From a checkpoint of a small transformer trained on Wikipedia.
Size: 6 heads of 64 (2 for keys and values), 7.52M parameters.
Training: 172M tokens, 5240 steps.
Each number is 128 + 32 x the weight over its row's rms, rounded and kept within 0 to 255. Layers, rows and columns count from 0. The size above them is the row's rms in percent of the matrix's.

# layer 3 MLP gate, 704x256, rms 0.0769, rows 527-535, columns 0-255
size [ 79  95  79 103 111 109  96  88  70]
[[139 133  88 140 117 149 159 137 111 113 122 117 132 124 125 130  63 114 164 127  78 108 108 136 152 120 108 118  85 163 134 171 132 161  97 120 129 154  43 117 148 113 150 137 110  64 178 126 134 126 113 123 161 119 160 160 122 124 145 136 165 103 152 161 143 134  69  66 130 145 165 135 160  92 119  86 148  56 135 112  97 165 115 104 131 163 152 231 107 132 147 180  75 100 155 179 133 141  17 128  65  98 122  81 140 155 111 155 185 132  96  95 148  32 153 117 104 119 119 136 124 120 153 113 152 120 126 142 101 147 176 151 119 102 143 163 160 146 181  99 127 137  90  99 177  95 141 107 136 109 156 127  60 114 135 123 134 143 175  70 127 124 101 167  84 123 135  62 139 172 146 144 154 107 131 117 138 125 131  64 113 152  82 162 130 155  56 108 135 132  91 156 109 145 113  80 112 147 143 176 152 168 103 183  86  81  71 114 124 108  82 113 136 162 169 140 106  49 158  90 122 183  99  86 125 117 167 110 120 143 187 158 143 158 153  93 153 114  77 192 109 135 142  81  86 115 160 135  97  62 110 120 116 186 127 161]
 [160 187 126 114 160 102 115 118 115 133 164 113 159 105 139 158 159 161  86  72 124  89 156 113 106 105 148 110 135 109  97 112 115 142 131 115 141 147 131 129 153 121 130 166 110  82 110  97 152 144 122 121 119  82  90 191 126 154 146 181 107 116  99  66 156 135  62 124 185 107 117 149 146 131 156 143 104 130 124  92 160 177 125 114 131  64  79  93 120 116 148 119 118 100 147 124  96  71 120 162 153 173  95 208 149  53 158 166 151 104 141 103  59 163  95  90 142 114 155 108 133 215 124 180 128 164  97 169 217  60 104 150 156  87 154 154 137 124  81 110  62 172 109 108 141  92 144 138  87 163 135 145 134 173  79 134 194 170 132  89 167 121 149  89 160 134 130 120 144 104 109 159 160 165 203 155 190  95 181 147 141  51 164 129 155 145 122  66 137  94 141 126 160 118 142 131  87  80 142  78 162 109  68 135 140  87  94  81  85 174 127 110 101 101 160 112 178 146 135 117  89 146 103 139 165 130 123 155 176 160 122 101 135 131 124 159 118 131 159 167 104 131 134 139 134 176  96  97  78 130 105 149 182 161  81 122]
 [182 141  84 139 150 179  96 105  93 160 108 115 186 142 148  99 149 138 131  98 128 153 100 135 128 147 161 164  74  98 162 132 104 117  92 102 102 126 108  68  43 202 160  52 116 114 127 135 123 156 123  71 136 141 166  96 127  93 132 170 129 107 160 160 140 128 121 148 198 177 130  94 139 151  86 128 127 177 107  91  99 183  70 114 132  77 161 107 128 133 120 138  78  98 158 142 148 110 104 121 181 179  68 161 165 134 142 151 164  97 145  93 103 140 112 119 111  98  89 134 116  71  88 123  95  69 113 120 110 145  85 106 170 140 112 189 110 140  97 209 105 136  97 151 106 115  83 141 115  97 163 151 136 139 148 181 139 172 138 138 102  87 111 138 133 106 152 148 132 146 160 132 166  77  93 112 185 131 147 103 137 140 168  99 182 175 130 150  74  97 103  99 149 131 113 102 136  76 119 145 141 149 102  92  73  98 143 144 152 127 184  90 136 164 153 103 156 117 116 105  91 199 183 125 110  96 122  92 120 170  84  83 154 120 130 149 112 122  92 147 144  81  12 154  94 112 153 100 129 100 150  76 131 166 197 159]
 [154 163 140  77 155 155 163 128  81 127  91 158 143  89 117 145 166  96 172 109 130 138 106 135 108 159 143  92 127  97 107 140 105 123  96  93  87 135  94 124  91 113 156 148 115 153 176  81 152 120  94 100  68 139  90  92 109  55  90 156 159 103 120 116 181  94  97 168 127  99 103 115 133 117 180  58 157  87 124 139 114 129 164 145  79  95 201 117  71  83 173 165 139 102 128 132  94 152  68 103 106 137 175  82 156 110 127 150 106  52 145 133  94  92 180 143  91 142 175  76 182  95 144 127 175 105  96 113 162 150 181  78 177 109 120 119 129 145 191 137 141 113 149 100 110 118 147 136 169 133 149 132 108  85 122 154 133 102 112 186  77 111 151 193  75 154 131  44 149 114 159 117 123 102 123  61  76  72 124 120 159  83 161 167 116 125 143 161  80  89 125 103 137 102 144  90 110 205 100  89 135 123 125 124 112 120 125  97  59 131 145  88 150  81 117 151 127 112 140 145  89 152 143  92 125 128 105 185  76  89 123 143 110 141 154 117 156 143 166 174  74 179 117 166 112 120  66 101 125  75 151 103 111  95 131 114]
 [119 164  68 164  70 158 197 140 121 159 101 131 106 106  99 107  88 135 140 132 117 137 117 157 179 157 159 173 134 116 205  82 109  78 142 148 147  85  86 170  75 114 132 153 120 162 151 142 107 158 101 149 148 109  94  89 127 128 164 113 109 144  85 122 162 167 191 102  97  90  83 143 109 183 121  96 138 157 156 136  70  81 105 161 134 183 147 117  77 113  67 124  94 115  89 153  96 120 121 149 132  90  99 125  67 179 115 132 141 124 111 132  99 175 141  99 137 135  93 155 130  93 162 120 166 145 121 125 146 119 101 149 100 125  92 103 150 148 144 157 134 100 113 206 133  99 147  98 160 104 144 149 136 184 113 162 159 140 163 119 165 127 124 116  81 116 149 136  65 155 126 138 157 150 205  84 164 159  26 180 132 104 113 127  86  98 169  94  95 169 137 150 128  46  66 127  92 135 118 139  81  99 140 154 136 189 177 153 124 151 121 153 153 129  90 119 148 127  98 123 142 157 101 154 105 111 111  76  69 112 185  76  71 135  95 137 147 128 128 201 125 191 106 150  91 172 161 147 131  95 129 133 154 110 153 204]
 [124 129 129 145 109 103 139 122 119 104 101 115 112 142 106 156 213 160 101 148 180 195  92  96  77 131 139 178 113 107 109 107 145 101 123 145 160 175 111 133 139 168 132 139 157 122  91 165 103 150 142 145  82 113 132 124 129 192 169 147 180 134  78 158 100 108 167 119 114  89 137 158 175  95 136  94 103 131 111 109  84 177 153  63  75 133  70 168 173  92  94 130 164 193 180 123 120 147  87 143  99 158 131 138  99 149 114 118  92 123 132 187 117  85 177 155 181 117 119 157  99 149  90 155  95 103 102 162 162 145 125 162 151 132 131 156 155 113 117  74 144 149 193 152 110  80 105 136 104  74  99 120 114 137  94 178 105 155 178 207 157 131 159 130 182 136  74  94 131 124 182 143 110 148 103  85  88 136  81 126  91 102 108 164 115  54 105 114  93 173 152  64 123 120 151 177  79 112 110 113 126 151 104 158 162 139  81 101 151 183  43 178 125 117  86 101 117 140 174 160 136 160 160 184 103 131 124 114 134 111 100  75 153 119  50 178  88 172  88 115 161 109 164 155 110 158 141 132 117 137 133 108 168 104 169 139]
 [113 103 161 148 153 195 164 161 186 137 181 168 114  84 118 131 110 146 193 159 106 215 133  96 165  69 105  89 116 149 128 117  95  98 104 134 118 111  52 124 172 155 108  49 123 200 103 133 123  86 116 112 169 141 115 149  87 131  77 131 124 148 125 109 151 183 121 132 130  98 108 116 129 126 139 151 168 137  43  86  76 126 149 128  98 125 121 168 125  85 121 141 117  91 153 102 116  94 105 187  77 139 129 153 123 226 133 101 115 109 158  96  38 142 126 150 144 102 173 116 164 156 197 118  72 134 100 131 176 144 153 123 122 141 146 155 148 106 184 144 187 172 143  84 151 127 129  93 172 132 119 104 140 179  83  76 164  90 154 168 139 135 110 151 158 136 109  96 125 114 147 119  79 135 150 152  89 104 103 118 155 122 104 163 116 133 116  75 103 115 175 140 125 129 103 113 161  79 153 135 101 124 167 116 123 141 144  99 135 117 104  96 134 175 185  97 100  71 128 155 117 141 102 140 164 204 141 110  78 128 115 124 123 103 171 112 115 170  92  61  98 101 146 130 163  83 110 135 184 142 134 208  86 160 142 152]
 [139 159 128 116 130 153 202 130 147 101  79 156  98  76  79 158 101 136  95 107 107 127 150 105 135 140 136 145 126 154 147 126 167 166 148 121 129 164 125 181 139  88 154 147 188  93 145 123 129 172 105 191 150  89 134 112 130 133 165 136 116 117 205 147 116 155 132 150 137 128 138 101 107  92 150 139 208 133 109 104 137 119 112  96 121 129 148 128 125 173 124  90  84 118 155 114 175 106 151 147  86 102 107 149 110 119 119 148 136  69 157  78 106 139 135 177 142 158 144 184 110 121 146  87 171 101  77 126 131 113  89 120 163 146 151 122 110 154 164 158 131 157 103  78 148  94 171 143 119 186 118 111 196 120 105 122  58  75 144 102 158  87 161  92  95 180 131 164  84  96 100 131  98 122  80  92  85 133 123 151  93 112 136 139 160 135 133 208 143  82 145 141 159 179 133 127 154 110 132 129 100 127 154  90 167 163 109 116 153  90 206  78 192  86 151 124  96 122 100 131 131 134 122 152 213  94 138 144 202 150 121 133 115  92 160  83  54 186 136 116  87  77 130  81  95  61 134 109 220 114 134  58 140  64 129 173]
 [154  50 158 140 158 130 155 124  91 108 112 192 144 133 130 123 116 174 162  98 179 186 153 106 151 172 105 140 133 131 182 158  57 172 128 130 158  86 146 153 118 177 132 132 154 123 122 140 137 137 192  88 125  95 157 113 119 132 107 125 154 118 186 185  90 140  99 119 118  88  87 129 132  70  65 107 164 108 178 136  98 139 130 124 159 135 159 126 150 103 192 146 121 118 127 138 129 142 138 118 209  53  94 185 148  89 119  81 158 138 113 141 151 172  88 121 118 132 126 107 101 106 151 140 187 153 119  77 118 139 113 115 106  99 153 156 152 109  78 106 124 131  56 161 127 203 129 116  91 165  96 187 142 147 143 148 138 119  83 144 160 140  64 142 177  96  95 119 107 132 119  97 108 121 153 139  55 191  95 126 142 112 109  59 131 117 136 143 111 153 145 111 117 105 119 175  91  76 165 143 108 111 131  61 148 120  99  65  44 135 144 146 136 109 125  70  55 159 115 118 123 128 201  96 103 134  65 157  73 142 135 185 161 105  98 170 123 121 157 152 145  88 171 151 136 112 110 129 177 128 170  76 131  89 140 132]]
# layer 3 MLP up, 704x256, rms 0.0781, rows 527-535, columns 0-255
size [ 83  97  83  96 107 112  97  85  67]
[[108 129 141  88  88 104 162 137 142 155 206 121 142  76  77 134 138  77  82 155 134  65 125  95  63  64 135 115  91 154 127 103 115 145 205  81 124 126 129 137 135 116 232 144 167 195 160 125 153 115 136 138  62 116 108  91 127  60  85 133  98 144 117  91 142 126  97 121 147 122 159  86 107 131  74 126  94 125  95 168 151  93 145  81 150 106 183 113 145 179  85  80 115 118 135  80 178  82 194 155 128 148 128 209 126 119  79  77 133 132  84 156 130 129  71 152 154 137 153 121 147 145 149 125 161 144 130 102 167 101 117 115 145 122 128 152 168 150 148 181 112 136 154 156  94 161 152 128 135 149 124 152  70 154 105 114 128 160 108 150 111 175  53  67 137 128 123 124 131 111 122 117 146 146  91  96 181 121  80 144 124  95 192 144 222 125 123 131  78  81 125  95 194 116 121 146 140 149 113 163 126  54 140 111 160 138 106 180 110 132 138  86 118 101 113 110 156  73 140 108 101 137 114 147 169 137 133 148  81 191  52  96 138 124 162 114  97 155 174 149 123  87 130 140 128 116 143 131 161 110 142 154 106  93 120 111]
 [107 168  93 150 143 112 135 171 131 180  83  97 132 131 100 125 105  61 159 152 149 141 108 105  42  86 118 146 149  67 118 174 164 158 159  81 140 149 158 152 154 177 134 133 139 193  54 118 159 166 145 157 108  89  70 139 163 111 138 154 193 149 147 116  94  69 132 113 110 110 103 126 126  88 182 108 166 100 105  82  63 191 113 110 110 129 143 106 115  98 148  81 131 110  89 119 130 135 129 131 153 177 115 163 117 102 137 107 110 125  91 137 183 114 103 120 126  68 137 146  76 159 127 101 119 110 114 218 118 101 106 180 114 130  91 159  95 127 105 129 103 130 140  85 154 127 120 104 121 209  88 141 140 111  90  90 131  92 169  75 149 149  90 111 139 115 141 170 113  81 107 122 141 135 164 127 160 112 156 171 148  74  96 114 161  91 213 121 145 169 186  92 160 103 113 179 106 123 159 122 153 144 126 138 106 131 117 154  99 105  93 195 148 129 192 103 167 172  93 131 162 131 117 153 185 158  95 140 168 129 158 139  70  62 122 107 154 149 135  86  78 118  85  87  93 142  95 161  73 142  71 147 145 100 103 150]
 [141 105 120  81 122 158 180 126 116  87  84 107 150 138 167  72 134 162 140 142 163 161  60 160 140 171 105 157 138 100 145  55 149 102  95 125  93 109 119  82  86 131 152 141 115  99 120 143 104 108 127 126 106 117 123 143  94 160 158 135 137 131 150 137 113 158  54 125 119  92 121  97 125 106 113 144 131 119 116 106 101  86 134 144 190 130 139 147 151 122  95 115 113 116  73 119 198 101  97 135 176 173 102 165 159 118 103 179 111  90 118 136 104  73 146 153 159 128 132 131 131  79 105 174 118 115 131 105 150 102 127 107 206 137 168 123 163  75 167 228 117 117 106 130 235 166 130  79 153 169 126 196 103 122 145 139 156 154 156 140  59 160  63 208 143 103 134 105 173 134  88 144 120  92 157 110 117  88 115 103 191 160 115 136 118 138 192 159 137 122  82 104  83  91 140 165 133 122 168 112 113 148 125 137 105 102 125 128  57 150 139 142 163 181 215 141 166 171  87 123 161 129 165 209 119  98 152 137 137 106 118 101 131  78 115 140  92 163 107  87 122 123  62 119  98 182 101 115 130  92 150  89 108 124 174 112]
 [205 129 123 146 148  89 176 133 139 161 131 140 134 166  96 143 145  73 150 141 132 174 124 160 158 146 116 159 106 106  99 122 137 117  93 173 186 191 115 174 105  79 124 122 124 130 108 153 148  90 180  69  70 136  91 124 172 127 134 137 159 165  99 155  90 145 161 116 156  89 113 147 182 118 173  79 137 121 171 114 159 170  95 131  50 160  92  64 133 146 126 136 149 138 113 111 170  98 160  99 126 126 133  93 184 118 153  57 195 128 151  70 146  88  83 139 110 156 105 197 131 170 114  65 132 191  75  84 169  41  92 118 100 168 181 150 109 137 186 130 132 138 170 106 138 106 172 148 145  75 102 134  78 132  65 145 117 121 113 182 123 133 159 127 157  97 102 134 128 103  91  65 107 140  50 100 128 102 135 123 116 132 117 127  65  97 158 154 164 105  78 135 136 139 108 125 133 149 162 143  91 136 150  89 100 106  75 158 123 136 123 184 127 153 180 136 155  59 178 143 122 116 153 136 105 185 173 131 121  66  88 118 162 136 173 121 126 117 130 134 129 142 110 127 119 151 115 134 146  83 107  83 159 137 167 103]
 [109 126  89 147  88 103 138 135 128 137 154 109 138 131 163 101 100 127 144 129 167 129 126 115 136 169 106 143  82 103 119 132  73 158 130 139 126 134 146 153 112 149  79 106 136 140 158 102 140  87  87  68 163 121 204  95 121 143 167 113 109 110 143 136  78  89 125 116 137  86 154 105 146 124 126  71 117 124 129 140 103 159 142  94  78 152  89 123 170 169 155 100 129 164 105 104 125  73 156  96 171 127  61 203 163 108  76  83 120 162  79 118 141 106 140 191 223 130 116 176 144 137 133 203 156 109  49 198  92 204 147 171  88 159 127 164 101 136 138 113 124 247 163 177 142 106 167 173  54 173 150  96 186  82 148 121 173 148 129 129 161 168  73 142 108 143 124 120  97 144 138 121 122 100 146 125  97 178 146 157 118  86  99  41 107 119 149 131 145 136 169 141 137 141 131 142 187 122 146 165 170 106 117 115 114 162 155 115 142 147 111 136 156 178  97 144 104 152 138 148 138 203 144  90 107 108 104 155 155 110 123 125 119 101 101 118 152  22 134  96 107 140 136 171 150 100 109 118 111 120 155 102 128 119 135 154]
 [154 126 120 129 127 105 112 114 149 111 114 144 143 187  30 164 102 138 100 115 133 101 119  85 144 158 137 119 106 123 102 148 125 122 110 103 102  51 124 119 135 144 142 161 185 130 178 119 159 133 116 138 127 145  67 119 111 109 130 100 113 156 129 189 121  82 147 127 158 108 100 156 122 121 127 151 106 114 127 191 124 119 125 161 124  83 120 142 132  27 171 143 144 148 157 117 146 165 133 104 127 101 103 135 144 169 163 135  82 151 132 110  97 180 144 152  98 184  84  99  41  97  84  76 114 128 126  85 144  81 109  87 162 126 157  89 126  95 169 129 182 140  84 172 129 127 129  57 142 113 137  85 102 105 119 125  73 112 130 110  73 215 134 143 105 143 139 155  96 152 145  75 127  97 138  61 126 111 190 130 117 126 132 113  99 132 130 188 127 118  87 102  72 116  41 119  95 173 172 145 107 154 115 168 165 173  93 135 127 201 116 157 136 128 146 159 127 124 127  87  74 128  89 168  72 134  48 114 109 160 116 108 172  97 198 138 145 157  89 110 159 222  99 116  86  73 112  98 107 131  95 114 126 141 133 162]
 [130 120 121 157 127 132  98 181 126 122  63 137 118 134 170 171 142 154 187  48 151  96 105 164  72 119  62  77 134 143  89 154 156  81 139 129 154  96 111 127 139 144  88  64 152 100 153 127 110 240  69 100 103 131  88  98  55 114  79  91 149  82 162 102 129 134 136 117 167 146 104 118 101 157 123 128  83 138 143 127 127 149 141 157 158 115 114  91  93 105  73 123 162 129 159 134 110  64 145 127 154 134 138 192 109 126 139  87 106 167 130 121 141 110 151 119 113 104 117  79  70 120  94 165 127 171 114 139 154 148  94 111 148 123 121 151 111 106 102 147 101 113 109 104 141  94  91 125 149 102 144 137  79 174 121 136  77 101 154  91 176 100 154 144 110 114 117 134 127 141 144 178 158 147  53 159  96 122 143  63 127 101 180 196 100 130 174 105 106 136 168 158 143 155  73 106 133 143 153 134 158 113 113 166  75 125 137 141 128 128 176 151 149 117 157 146 198 101  84  98 115 112 159  94  91 215 168  53 135 134  91 156 130 102  42 126 108 157 185 119 139  81  98 146  88 162 187 167 143 119 137  68 138 104 146 118]
 [ 80 100 144 150 158 114 148 110 122  70  87 139 102 165 100 136 139 170  96 127 173 166 118  92  99 162 124 127 127 156 135 110 106 118  76 154 136 119 126 108 121 155 114  82  95 137 119 138 118 123 148 129  81 146 158 146 146 136 130 161  78 136 126 121 119 143 136 154 164 126 152 190 167 138 149 150 159 125 130 143  89  71 116  78 123 105 122 140 136 132 117  83 136  36 127  93  87 169 138 158 148 117  72  97 126 155 167 143  88 121 108 154 156 152 164 165  55 135 184 111  96 146  61 175 149 149 122  58 152  74  76 110 137 104  93 143 155 129 108  86  50 121  80 148 171 151  74  51 135 133 148 182 129  97 115 112 144 129 152 151 119 109 148 122  90  53  99 162 114 114 198 149  63 100 128 142 177 176 138 121 184 139 140 115 108  92  67 115 142  94  67 124 167 197 114 104 142 155 146  99  94 105 113 158 169 130 107  62 112 132 153 135  87 179 105 128 154 129 163  79 111 147 108 139  87 170  78  99 127  77 106  99 169  76 125 154 138 107 118 135 190 151 139 115 190 188 191  97  87 165 121 127 109 168 174 151]
 [159 166  77 169  90  81 111 166  99 123 139 108 118 109 170 124  92 109 182 128 121  75 151  95 104 123 144 141 134 111 176 158 125 108  99 118 176 134 182  94 135 116 129  91 135 168 138 154 173 128  88 100 121 148 141 120 187  78 120 155 170 147 179 150 108 162 177 122 103 136 124 178 121 136 209 126  84 138 100 139 125  98 152  91 152 100 113 164 114 139  54 182 130 131  82 136 200 106 118 126 120 175  92  66 120 169 220  95 128 145  97 167 157  80 116 139 129 105 169 107 127 108 121 120 124 138 180 128 131 158 109 156 121 133 173  84 105 161 118 186 128 149 118  96 126 101 145 177  99 116 129  88 177 119 117 122 144 155 153 185 117 165 149  64  79 161 129  84 123 173 118 108 116 154 144 164 140 126 188 106 104 103 139  99 164  92 185 133 122 178 125 134 178  85 150 119 137 229 110  95 148  67 142  95 157 125  85 116 129 148 145 107  73  99  53 126 140 120 113 143  85 118 100 132 100 112 122 121 101 112 184 210 160 113 180 133 144  98  76 159 146 166 117 178  67 131  82 152  98 148 184  97 133 128 133 146]]
# layer 3 MLP down (transposed), 704x256, rms 0.0261, rows 527-535, columns 0-255
size [ 84  99  80 101 104 103  95  85  70]
[[122 122 122 132 124 148  93 140 103 162  66 196 167 118 114 153 117 142 142  61 101 163 201 140 135 119 149 111  94 139 150 145 141 142  81  96 159 129  79 139 139 123  73 128 169  99 139  90 174  83 177 113 181 158  86 164 128  96 131 152 139 149 175 119 142 122  57 131 147 144 136 159 116  54  66 176 189  90 103 131 109 144 102 120 159 115 148 123  81  87 141 171 116  93 116 161 150 155 136 105 166 130  73  88 123 113 148 185 178 159 137  73  98  91 127  88 138 102  87 119 118 101 142 133  87 105 118  79 120 208 168 148 149 107 173 149 129 118 117 122 108 160  89 174 199 108  93 118 131  79 138  97  90  90 173 173 153 104 166 125 103  88 107 126  42 123 120 106 162 153 112  75 155 141 147 176  72 122 147 111 120 155  69 178  93  91 122  81 126 130  88 136 109 179 119 170  81 103  82 167  81 147 111 106 135  65  92  76 121 100 121 136 153 148 154  83 119 126 171 195 129 150 130 114 113  87 145 157 120 155 122 117 100  83 125  96  93 123 119 163  96 138 128 131  60  94 153 118  69 163 108  97 128 168 155 122]
 [144 135 155 159 174 127 134  92 153 172 143  54 144 192 116 167 143  61 127 111 113  85 174 148 195 183 141  76 130  97  57 100 130 164 112 104 128 113  76 147  77 140 159  89 119 101 118 134 123  70 132 138 104 147  96  97 228 119 128 140 153 118 172  75  74  89 141 111 127  83 123 170 123  90 120 117 125  38 130 198 101 158 162 108 101 130  78  94  84  59 137 112 144 149 140 156 115  96 142 134 156 108 134 143 137 146 110 141 124 122  75 103 165 153 145 138 158 175 161 171  92 127 139 152 137 150 115 156 138 119 134 111 137 146  62 188 121 145  96  73  82 164 100  89 108  89 157 114  94 149 147 153 140 130 126 111 151 128 153  98 112 116 134 162 136 163 107 180 127  89 186 105 153  90 104  79 164  93 185 137 132 100 143 103  92 108 142 101  90 102 105 107 104 135 122 158 133 118  92 124 108 118 135 133 137 106 190 132  89 127 164 171 197  91 134 184  82 115 114 114 132 200 147 133 171 197 168 166  91  76 144 154 145 109 129 105 123 129 143 148 102  93  95 107 129 145 182 114 111  87 173  97 127 167  51 152]
 [140  60 143 163 169 150 127 176 125 145 176 145 127 122 130 102 156 188  89  74 137  54 172 107 132 177 139 117  89 203 119 183  97  87 138 161  90 159 155 167  95 210 183  94 163 124 142 159 109  97 143  87 117 143 127 183 147 111 165 142  85  84 146 100  82 156 114 171  94 143 147 151 158 112 148 150 149 142  78 204 118 135 120 127 132 146 117 120 140 112 146 134 134 151 159 188 134 157 128 110 130 131 186 104 154 107 127  87 131 139 166 112 102  98 169 117 183 100  95 144 140 133 149 121 105 142 167 179  93 179 113 107  78 147 161  97  97 109  99  75  97  94 170 121 190 147 161 154  89  47 171 110 132 109 168  82 142 146  98 140 105 136  76  68 135 142 159 120 131  91 168 154 110 137 120 128 120 130 145 181 135 104 135 182  84 120 133 107 107  88 137 138 157 131  92 108  98 149 172 132  53 111 143 165 116 105 112 159  89  91 184  67 123 136 129 120 105 114 178  84 134  65 124  98 136  79  77 130 110 114 123 141 205 129  65  77  91 108 137 152 148 112 100  95  88 114 176 154 160 127 137 174 180 143 143 113]
 [123  97 122 127 153 156 124 116 121  89  82 117 113 144 128 144 116 169 111 106 165  68 167  67  86 137 178 111 127 181 147 134 124  98  84 115  69 117 162  98 149 140  88 181 146 129 146 146 167 137 138 133 179 115  75 175  66 136 158  91  97 105 151  59 149 114 105 147  95 140 162 218 135 134  69  94 139 103 110 111 118  60 135 101 189  49 208 184 114 163 169  93 181 135 163 131  59 208 131 140 147  94 108 105 125  87 114 166 119 160 128 102 152 144 142  84 130  99 124 128 163 103  68 136 151 112 190 144  78 145 145 122 115 151  69 168  97 126 165 122 139 134 110 151 114 100 159 118 100 149  80  98 118 150 161 114 145  86 117 114 109 111 179 128 154 130 103 129 205 137 179 177 118 127 107 123  96  96 161 175 138  72 146  51 117 119 123 143 120 131 159 147 105 146 126  88 187 116 123 121 110 153 145 182 115  78 108 158 130 156 146 136 104  90 108  81  93  81 126  91 122 107 125 108 132 187 139 176 145  99 105 137 177 113 120 131 159 144 102 160 111 119 106 146 136 127  86 100 176 139 168 114 136  64  72  76]
 [132 111 146 139 142 117 122 125 115 141 118 117 194 114  59 150 101 124  76 148 125 164 172  68  86 123  76 211 120  95  59 145 153  82 106 115  37 197 129 149 135 212 132 124 115 144 121 135 110 140 107 117 105 128  82 194 148 143 152 130 206 133 160 133 103 116 145 103 114  99 125 101 102 161 105  95 113 143 146 120 185  66 124  88 159 124 134 151 102 149 122 122 117 112 195 168 132  99 152 149 110 114 152 102 140 167  80 181 142 100 175 143 173 169  69 140 112 114 135  73 116  93 166 126 116 127 101  79  84 140  79  82 115  90 137 138  85  73 102 133 126 116 163  94 147 116 114 109  96  99 106 121 143 204 147 128  75 187  96 123  94 107 145 110 130 129  66  87 107 136 130 175 153 141 117 164  79  55  93 141 145 161 121 166 109 141 117 125 145 156  97  91 181 107 121  92 119 137 117 116 195 136 131 158 147  90  99 105 173 181 139 104 142 158  87 147 147  94 129 144 179  71 132 188 134 141 144 110 133 109 165 145 152  95 181  91  97 170 149 166 159 122  94 167 136 122 138 147 162  94 169 134  74  73 162 117]
 [146 143 137 115 182 110 149  75 108  95 135 143 150 153 181 141  83 123 137 152 144  64 101  89 145 159 135 227  71 148 187 118 151 144 157 134 103 122 113  89 137 113 113 102 125 170 107 126 196 141  79 100 170 194 160 141  85 159 128  99  97 131 142 112 176 160 122  99 113 163 160 124 171 144 137 111  88 115 128 120 158  75 118 148 125 128 166  67  87 164 112 146 139 186 169 125  58 120 115 114 129 153 135 129 123 163 122  86 106  43 174 138  86 145 133 128 122 151 109 169 136 130 105 127 197 155 139 121   3 110 168 100 104 204 112 125 151 107 102 176 130 128 170 135 159 166  83 146 166  87  99 149 130 156 147 156 143 151 133 141 113 126 142 116 115  73  89 158 120 126  96 126  71 112 123 154 115 140 148 152 130 113 143 156 122  86 135  96 120 110 136 145 179 147 133  83 162 173 128 146 104 140 197 166  84  79 140 161 109 151 148 106  67  79  81 133 129 110 121 175 135 119 121  75 109 121 142 146  93 142 204  64 139 137 146 103 159  75 221 156 156 115 155 153  71 115 120 112 126  96 142 135  95 100 120  87]
 [ 55 167 163 106 132 169 126  93  99 151 141 108 107 137 133  91 159  76 147 107 107 125  98 145 138 173 124 148  76 112 158 143  89 117 184 128 102  81 111 143 121 130 159 170 160 181 128 126 140 149 192 138 159 183 108 121 125 104 157 174 153  80  96 139 167 165 138 141 148 119 144 113  62  67 140 139 146  66 136 117 144 164 145 183 147 134 141 179 148 149 103 118 140 106 133 148 113 142 100 119 204 116  48 116 109 103 134 157 130 132 173 160 125 162 146 165  99 102 131 199 182 133 181 110 189 147 108 124 151 127 124 161 116 151 121 126 143  86 145 188 195  94 111 109 100 165 143 122  93 164  41 132  76 162 147  80 178 140  37 120 132  96  65 122 128 122 132 138 167 119 156  75 112 143 153 142  94 145 114  88  96 186  97 109 162 199 110 112 122 150 162 128 111 104 144  99  99 103 200 152 152 133  89 116 109 131  67 194 175 124  94 132  88 140 169 139  95  92  87 128 118 140 115 139 165 151 105 168  95 134 134 153 143 134 137 109 130 133  78 134 166  90  92 159 191  85 206  90 156 131 117 129 160 163 131 147]
 [168 133 163 100 165 135 133 156 139 114 153 135 129 106 166 143 102  74  95 106 116 102 184  83 145 113 139  97 162 106 165 122 168 121  88 143  99 165 117 133 167 142  63 137 178  65 191 102 146 179 153 172  76 126 116  89 134 153 112 137 151 157  68 141 131 116  82 174  92 122 122 151 120 125  50 162 143  92  50 148 113 140  66 103 141 160  58 111 119 175 162 142 136 122 158 143 148 136 128 151 166 168 139 139 152 100 114 139 153 107 136 125 147  78 144  92 123 173 111 152 155 161 110 175 129 133 142 129  93 153 104  78 130 109  86 187  90 113 131 158  94 141 122 194 107 132 141 146 105 150 111 139 146 159 132 188 118 121 164 101 133 101 112 159 186 165 137 128 163 158 161 107 128 156 199  72 156  61 180 113 125 125 126 130 115 222 162 148 136 185 129 196 147 113 169 123 155 158 162 128 105 132  82 106 113 140 139 161 182  80 126 124 160 136 191 131 112 148 193  66 124 135  69 110 154 114 163 157 133 151 114  77  89 198 183 132 128  87 169 112  76 160 111 124  80 147 134 152 135  87 118 110 186  97 110 101]
 [146 112 123 156 105 113  95 167 130 165 119 102 145 202  83 114 161 109  85 123 129 144 151 170 198 106 102 210 152 168  69  79 136 112 168 110  53  97 176 240 131  65 150 159  76 107 157 135  83  96 140 159 122 129  64 140 141 109 122  83 173 149 106 183 157 109 109 136 153 127  87  60 114 182 125  81 105 118 172 103  94 106 112 136 132 122 108 141 132 135 171  96  85 127 135 121 118 176 111 129  93 135 132 145 113 170 106 119 126 164 166  86 119 114 102 117 104 101  95 132 135  80 101 124 146 147 100 106 158 101 138 147 157 144  90 167 136 105 124 103 142 119 121 161  96 176 182  88 148  70 128 124 137 171 139 139 127 101 144 158 116  81 125 127 166  82 129 168 120 131  91 120  77 132 122 103  89 125 113 137 158 240 106 133 133 126 164 110 122 182 144 148  78 132 160 128 166 108 111 108 176 116 130  80 125 123 174 144 170 129 135 120  99 148 154 192 142  81 118 106 170 133 162 103 106 167  84 127 106 136  43 195 188  80  96 178 127 168 110  60  99 146  75  96 123 160 115 142 143 129 105 140  98 105 135 128]]